Weights of a small GPT-style language model, trained from scratch on English Wikipedia: 12 heads of 64 (4 for keys and values).
Each number is 128 + 32 x the weight over its row's rms, rounded and kept within 0 to 255. Layers, rows and columns count from 0. Numbers have three digits each. The size before them is the row's rms in percent of the matrix's.

# layer 6 MLP up, 704x512, rms 0.031, rows 58-66, columns 0-255
084:087114147071136107122120152119133126175118169159204168099067124130159169117144169138114130077038099116121153199069097153149139147104185107133079087115140198113113150164103141115119188118154141182150156206145113142072155188173089157112140071162139185193147126129142072125090131167123105146149158187117098119160013119158155125100105172123145142089071136156145117161118157110124134124163135160158178106095127100120126127153057137130103111132104104129148140136133173121113110093168120141110129138070086076098129146144057101132121122121102114117145108144159081134139094125115183170153164128124069140086127122157153088177128135106090145121221094148113121148120121129111125193146133145090154138070140118138197087106074141111142095116120132175112119199165146110171194141132145
109:142175139121136070135139118186131097144122127160142144138162196093120103108100083149129062125121107095123103197112169124106151139110162157096140160104187157151108123119184112149088148125105179076123135043154106139085120061129130110110111128110145120134176114139163105057193097106152180177150177152143146147074093101135125089154127153034160087140086099168125122126130105069124105105160177137162174138101112088144083133183154127110102103138052116108091150087178124153086115076091114128204097177111125093164134138127119158074138138171120161113180138120207111161127148049199170106123159153100081103148155133136121177172134086120138131100077173157119118049057117082135142127159139113123101141124177144052102116148146139116120151121066104145075087183132153117165148195151074
093:146097127143087158102186172138146211139131115134127114184102139124104148167145094122091096123156153065189177121072125168133170105162079108083095099150084182201152173131090124097130134145087150123123064111201182151069097092126181149130132112107059091099173101213145146168145124117074131107095106155207066143111092081142098139082133159134128147112117182111171144085167110158161139097120189064135125130164134134125182090107105150162147132185141126095168098091103099088167130069163119088114170150107108144124115115104145061105122096145084175105180143135079136143146119136147166132083095102066151160088096144141166165129134118070131061117126138130153121140105106162184140152145148117118166126114126152087079130059075137162131093138149079129143115096127138143141089113178129
106:132116125065138130106122087123122192151136139157093120123081118141142133125147152111160107113159154097114132187154116070059152074168158148134136099178106114189120110139100123089085125100138118148076086150192085172103125103161118113112107130184109127138161109130146080175084122134153086155174160180127128115166114129112109117139098107150198093189102163158146135139099101148111072144119140136110085164107137092126171132093070129155138086131177106090143149101077184119139039165176140143057134103077147129169132148132047129117146155129175135116118170144117109106129158112151108097116110118112163223130109197124137175119156089130147130106155172163129148136102111202126118070080087054150129105152155174113127172095060106148149155100162130172088110161034146151112086140099195
098:161098105157149140181141151128152108179148147139181163104161164145150123085051091126144163134159161077109122105094075126159140143171164142098104095129122161081186106182184149153073103065141151089123107111140105109107090129115125139054107107159101111134077160188157112120099100089145155113135138099206137047175151155148102105148165132186111165163157109065102146130111169089153098127096079191075168143171124110182102114139121138096072160169143134160148141105154085088083139159092139130116158098138096124052115155104110159134060084085132141108134119161168103169211077113109130102136066177151140121113192107037149157118190113104138077165122131144132143086122161137154077150150128142068129119122156078185197179153161099177105144162102103141133178121158167127122096178063141
101:146116135101164117108134123179094137128132111122134171188053137109038122097168140163139100127126083182112094149142085109135118110146089155157164089183137079167070161154139151156098155150161061086185141154162105137140120086157131122081050130123101149133122143061123080138161155143123090111097095129074105094155100154166130103099096144137202122146130141195191122126163173094092063107058070211151116142106097100113175147090080157145090174122125147074124084142069147163157067127118097149167112144076126180175151108143097141132128226126104154150143181101140099064081103099148118107144137108061164132103109116106131181142150076157180123114186108090090095080135118105127136102124110103098151107145149070100098092098100130130123158145144105131140139165166145113159145127130113
101:160130149098110150119048126124084114171145137113173092096118142105185127171110155110145115115111100184174137116108148177042160086132163149151072142135121064096080118142107132157113132136147066114127149149180077118103081188066134203043138140097096208177117114080150112135197140089142161157106129112077120157117119134129141067135124099120179160196130171134137136121118126141170117130142150122185036142130112122154089181151130123148120136090125166175130180189106126118125105098166151155133114179109155122133091161112163098069154168100057158081117127078169134113069134139133127134090144125084108126123135106066089077148155085095141127117144094152099106159100111127188099081164186112119106113131160161144133176135178142102099199142157139142133144103119076110141087066079138
093:124117098126111067152099136086135151128116095143115127109083189143217162120108174151117153183110135173162127102200145151109114143143067148139129143121143152179168151127147126078116189169142104133126141135112116176148144051145137094183128119065110102123168110107134118150183175132153092214057103139128116152153188117144115114120081116066108149120106127134087102108153148081123072155178135075162091136110046132174120078128148080148175138095115134140154184141125139199138167145113135100199125116121127142128133159127208100154105120113151095164063093142090153097070122065180073139131143113143092096142162137185111145100126148106154173075122165143090151122094139124100115132181131135121128119119088071189097085172126078065092132114161139164132074160124137131103129108140065
104:174133062127173168106097208202102102158160146182170144139124101155126089123124161121087129086154096153152112173070095151107156119135169199125148068101173113115126087138135090108131105120106159099098141070183119158109143121109086138133192138130142051128121075086146099112100167211136174127111115150132124131174123127147044156145143092164113106159131129105103141136097130092129104166104099139133158167119086101131155156115125162081125123159054183087099166181144123131095140136148092146123131126085090096197141113118091101156147150092095114131108128134138119145088144134142146123084070084108086147084153107144161141195174094131117139138109088137115134159166097157139128076073099194097089071112135101099187121112115110075112111188121031118135140167154091122101169049106157
# layer 6 MLP down (transposed), 704x512, rms 0.0295, rows 58-66, columns 0-255
090:143155137114146163071118101175144124124136155133134206055142140071146067180127136181151112127110102099150131085186144127141091099177117108085097070114079116139164085199136166119165108122136100103079111151091137069113081141075123136136117121091170088147133071132180131106096122178066125111097157136171098127134123161126162103094168158130165095136255136153118170150144146143118116105156150155122049176136141110170156117122163141134124136128126160083123080117162111123119143137149111209129084155137080141141178143126191152129131121081187159099134135055212114097134131161096069109116149142131131181103056149122126155126149082126067170170116132144139158107155134116136184150086076126106131087176175089177160153141115064122105104223159121108134087102166066099095084088145170
100:152131130142163091126126093125106136134156115130156104118114143114121113095132098131163126168061123138104127189130161149176166167114127162162113136112174142141159160079145086135157141132117146108081127093149129085131109131114160080148066143121129163160147110027185159113135162155113139157099125141148133129106130123099129124130150115190122121124114178040167125120158142105127093132155096171146146089098114111108108159108063186106099138064112124144150141123123147145141119130130134101173145184152111100080076191055056125108138155154113182128118180058120153159134144160130100145112123163152132100139168203160159146176122081043136200152148090147165142125107097073154079096109140136106139078142147152149180091146151109123107186066050127101131128118136130158035217139131150
096:125155110116154116099165174127175132086150104137162137119188132162130089135123117094107158140167090076136092102144136181136124103122156146048205152142135175118103105159155157156047121148121103114148090070111125114097062132089146144159133064062159111153080111148063180145141063149131072169109118099169101071143182139189164134121117122090109101127076128158121076168193112069158117176150164145077100056102140094135189105113106147147181109129195103114187101120095139134179123168141125125134127149113129157146088143114125181131114118137114106105158172155108086178122125142170160175162091158160113164101117109131171182109118115125110100166173171163105098131109199127138124139120150091133130150086077156160057175108087162146113170168114127163123106099158068096122105129143137
114:052194091113120102146154081095184164143137133097120114137105142143151161130142140132121121125120105078125089147162135120150099059050181061098237125117145119127147107096137137151079094170110175115148122144156189133158112167120176140110092127090132139109130076117134150139117140079166136150149116165126111108126057103089134115075153093115148117119125155182103175152177052098149148130167133147158132106126114123078163094125164123137149157058146090127128173147097184071106141062144140140115143137061157186151129190089114138125120132134135134088091126067189132110141134173101171086150159119106168148114089158153089178083188109172096107153164165182163154137092189144125069122105168097129065111152136122091044134091078142108084105112152066079079159131159156121206067155134121
106:123112079158086174192086076110144091167126132081168200139195120125168101132088134174108172074119146124149139118074093141092113170103151181178154122132144101128097132164175171129137162104105197105091127103143129090188111126130129096113110121093120114124060126170134158149107134137134120127048093181181158139129099076162165144128137163152148187124157095156111165136178098198169160107120091122127090132069131095068118082100181098157117138063096190119143144115179166082116133083105117135042130050112125181125109154122094118189082147135144098158134099078184107185203103095162119118126170110125181167164101158157113147090120173138141052160176131161115100143093095155188149124093185154143158168144079168134116098108145177118125165127174104103032110179050145125136120158138145
107:161140081110165162155065116123108123067112147113175127117144147087152145063130118139091129124122104143139151169149109121109146062111115114088088110181105157142148137095143156137177141175130169100127127117114127136123124045129171082141066138106107133090108109126056169076204141088146079167138136156164092129113163105109119153109116141131148125111151125163117186163150112125062205130164150119167087149141126166092097173131120103121119110058149135136180046113172138116122146164154151147192145179142135166113098106073155150127130189109127149064151075129112179121118117158099148082085161119135121097135201165145170163108174145122146108129192155147182083158149177065077101097068099154075128111102145090133098104137062149158135136100090104130188140119133142092201123154169201
098:108142161086115124060147200122138085111107145091172038128133110129106165101135118164139159086100146156096104111125168097053145095079127054129146142140173187140189109157153199096121152157113111139145163105157104089144093129062126139161138070132149176154133168146092109143131064143114126140118134119102163046158135118091081125136105102123187131160066181110110090155133098147147207127182074118077173117155127168141082176123128114111102136123117157132186159126093118165067102137132146123139050136058189102174129114104116106137123115135100130070130157107098100080167191155131120027067214160151152113115156107141088122147168221208183147124187122124100088089155092163091147147119160142158108111172162082125124155169103091100128126107191172111157132156163120093170139104109108
084:110145101130113162165104115145146125177087143159125059133078084133191099101128141126162175163054137119096141121157164109148143136137183133110081132119131107175131150054140112115019120117165122176145084143150127107138125090129180141105134143173110113156073122088160125132096095188136214169137067122140176183124118119165163079150147095171146120124180094129155130144144158136134103134136155085100192057174111128172122103109080125074151176096174128125105158117074127148106143121146106068098108098124127127134099089126098166127130115152111099067107118143146126143152141098148172093109152127105144148151110140082110103150057124150125115117147181123125203164128110123180069166190109146139123140080161124077128118158148198105093138123104115147165093090088181095149134116152167
101:164075115095151131089162125118151115162128183133139103153130140157136134084066116141144155092084123064147123130058141198096108107153086095125133141122110128135148096125162167159140087151135096135125101146104124109100124047126156135082093119145127152140133134166125131131111137139162147071157155144108133156158100186149153102066157142105120071117167118088160122121159145115140111136132094154137068097174097204135085092134138164182076157170152132150107137181150166118152132147113163118084209114128077135117111137137098100191132207099185124158163102174119114102196125144164153202132118157105114149155187106159083151147174142087123107200115127082137111117117177146094106101125102076173153110142132169127119090119134076105076159115145139137118071152164215171109129159127130
# layer 6 MLP gate, 704x512, rms 0.0297, rows 59-66, columns 0-255
107:165161098106162079121085072149077080160183118191198151118133151107096095176103105152114133137097087203149118147152088108143139077087131072140148133107131158116076112166100160132085128125181167076081158108139105079116133137106131164142146119105117111191160152134151114129138100116117176127115155118135131099080118137141116134141112153083146118085173121152109085146060103090127145054125208144103127120115077081145126150102125072084076100125113122099083120156156115154085100148126183129134103178164149100117172137144094137182141127152072092113107137117180084105104120136186133104151096146126082191190117102123108126153141118119127132105094129139163095108058084136122157151088145129111164172104122118162123139195157137088164145184111123136084156118148121124123133087091124
081:158110101083128160169075084089136124109076116131100120078135134148169067183085136214136145125117090127099106106125156156094127113090153140098185168106164120053104014151163139111121162119122143107115135090100156056131098135100126082149129122109180121177069130133081114099143036139154172174121156155093151092123146201157161075151099126113135070146133134199122051136176067169199177183125106121112123097107103115139099115159151123148137044134197140152156149196116144141140128122164135108114076160135130135146143146158091163130164128145145107166107137138173070125144130122132127120142157160156114145164187094151164105129197153158137152102146070117098116104130158095107110171092113081085106170104116147142060130131187144156083080098178098061116167130140134150113142175142137
100:057113131163119172131179141142130057143097160092143141149113090166069108123132121141097138161139138139109096091078112154115121165048115106153165166039120139139096120123138123138156088150146169110141095151070160048127109153070141109182144128099163128131158132160101169154190132104079171142122093086149100141130131106154104184164144127118047124103143127098128094091145120128181148112091149164140167117153107137118078155157148110112119122118156160133175152142113113110104187087072142119184156123154114084151101185124207112103079066123068123126121109111062187136147092089146129175096182053071092114110107071137131114112102083136105141094118118152133127134125136101186117191168180102113157117101071090104064068141148134086093084145146112125110100072195076116164155149185060
096:147146131155103075144137141162099161084105098145082203159095171120168146140103215119090140140121152201079088124156136118133152135158103111138129177129092106124145144083164130141117150129146106158117059154155162072147175098146161089157083143081125185152170124215111140152131205152130096145105148110064117142111052123128074111163136093195115104198157107141125117116090151131122067140151084090162133149152124098132179145054129183093218115106125125135125140114180118145120152081071170177144178125101167148164113156163119070161178135145114101100143130137082118101066146138124091138133108074136133117078095161193085157104096136170150158096128107100141133199110190135069170129150111144132114168129131184084099070130123165048122124087131148120136129129124150146100159129127167
104:147111076112150131151146080111122123145118124119091188123038143165071151109101103140144118171186100130124113116123113095134139103104180083172122119129079087163113132144156137087120134149188114083072141162095061110154116087122130105135086107168096118159091136106136105136163120129149066168113103120103088126095126146147134127125127145129159123103129120165136098143173147105066120134130100147134120111078138171119168142097154203148094114173178121158170147168118129084119093123118140101155076140085137177133121144198079091122110127133088148124125206142108149090080102141197108098130150102147126096161154094151171208109161111139192096153114129150103108112094071131169090092114148100183147111091164075105103092070071140122146107098168138109153167147172188119110134069116090
105:060133167116188153107138165072121134106143105107103131139166102115113159051099124141127071192110089061117132196079096111106048165179072103121134109159112151169155100106085092118104098144123119080139092134106132169107183112168096088190121164119144144073126146185115098145104134174157140089091143108142103134080126088166077116102101096123121083094105123131096116126098150138104174156232074131102168074149135117131127148074121105091206131109111111172124102160079099094111083129086137157167044071133104117175168131171204167157165115081117104177148109137144145201133175105074119140122137063106138146066161101165153118091154159097151135117143112146127132090147143134116132117146181145130132107128131141195115059157142173147129114105097165176062143114154035102193171172115100
087:095122122111121124108165094117170083132154136117099160130136130176186158121117115120136148214160174138141117167060095195107111146074142146123107135097122122115121089126161177122112122073128121130213142132190173075064097164101116190120133145116127102182085139121107142116057064086113196178159140099095101057105162094143151096135151138121148123155152074111174137160089086098122102140132102138107123160144175074085121103162078170157164188096111198107166127140112062077138122130112164101087143156068123100076093120193108107144079143112117125137145119093115094154201106137101142073124084159147127106119118140110074112109117146141161031173104109119114164140186132125126095120086082085136102132169159172079116180053107073136152106150129109133102143056162134142120102126117148
103:192156133124117168157150151161151134167164140179054145148079094045105091130117072124109097098122125111138136136158110151154132061142110119130174141114125145130140124109123065102148051092064176103059176165130127152147158134110139158073132096125136097106083120125190150134095111187112134083118116160108067097183090212117156149153095145124093103115125080098108071182092162078098074141166105150119137130145151046114116150199129165084206130153130152107160137200153111122151170135160146168175155096169120135131122155148140116160118118090093077142188159132108119156131181111096108143090140161151115093141116158128088165133094119103105075122102115154073149123147120109177161120120180099119139145163106150177124116152161138135174172080152155119138134147146137114095128129083152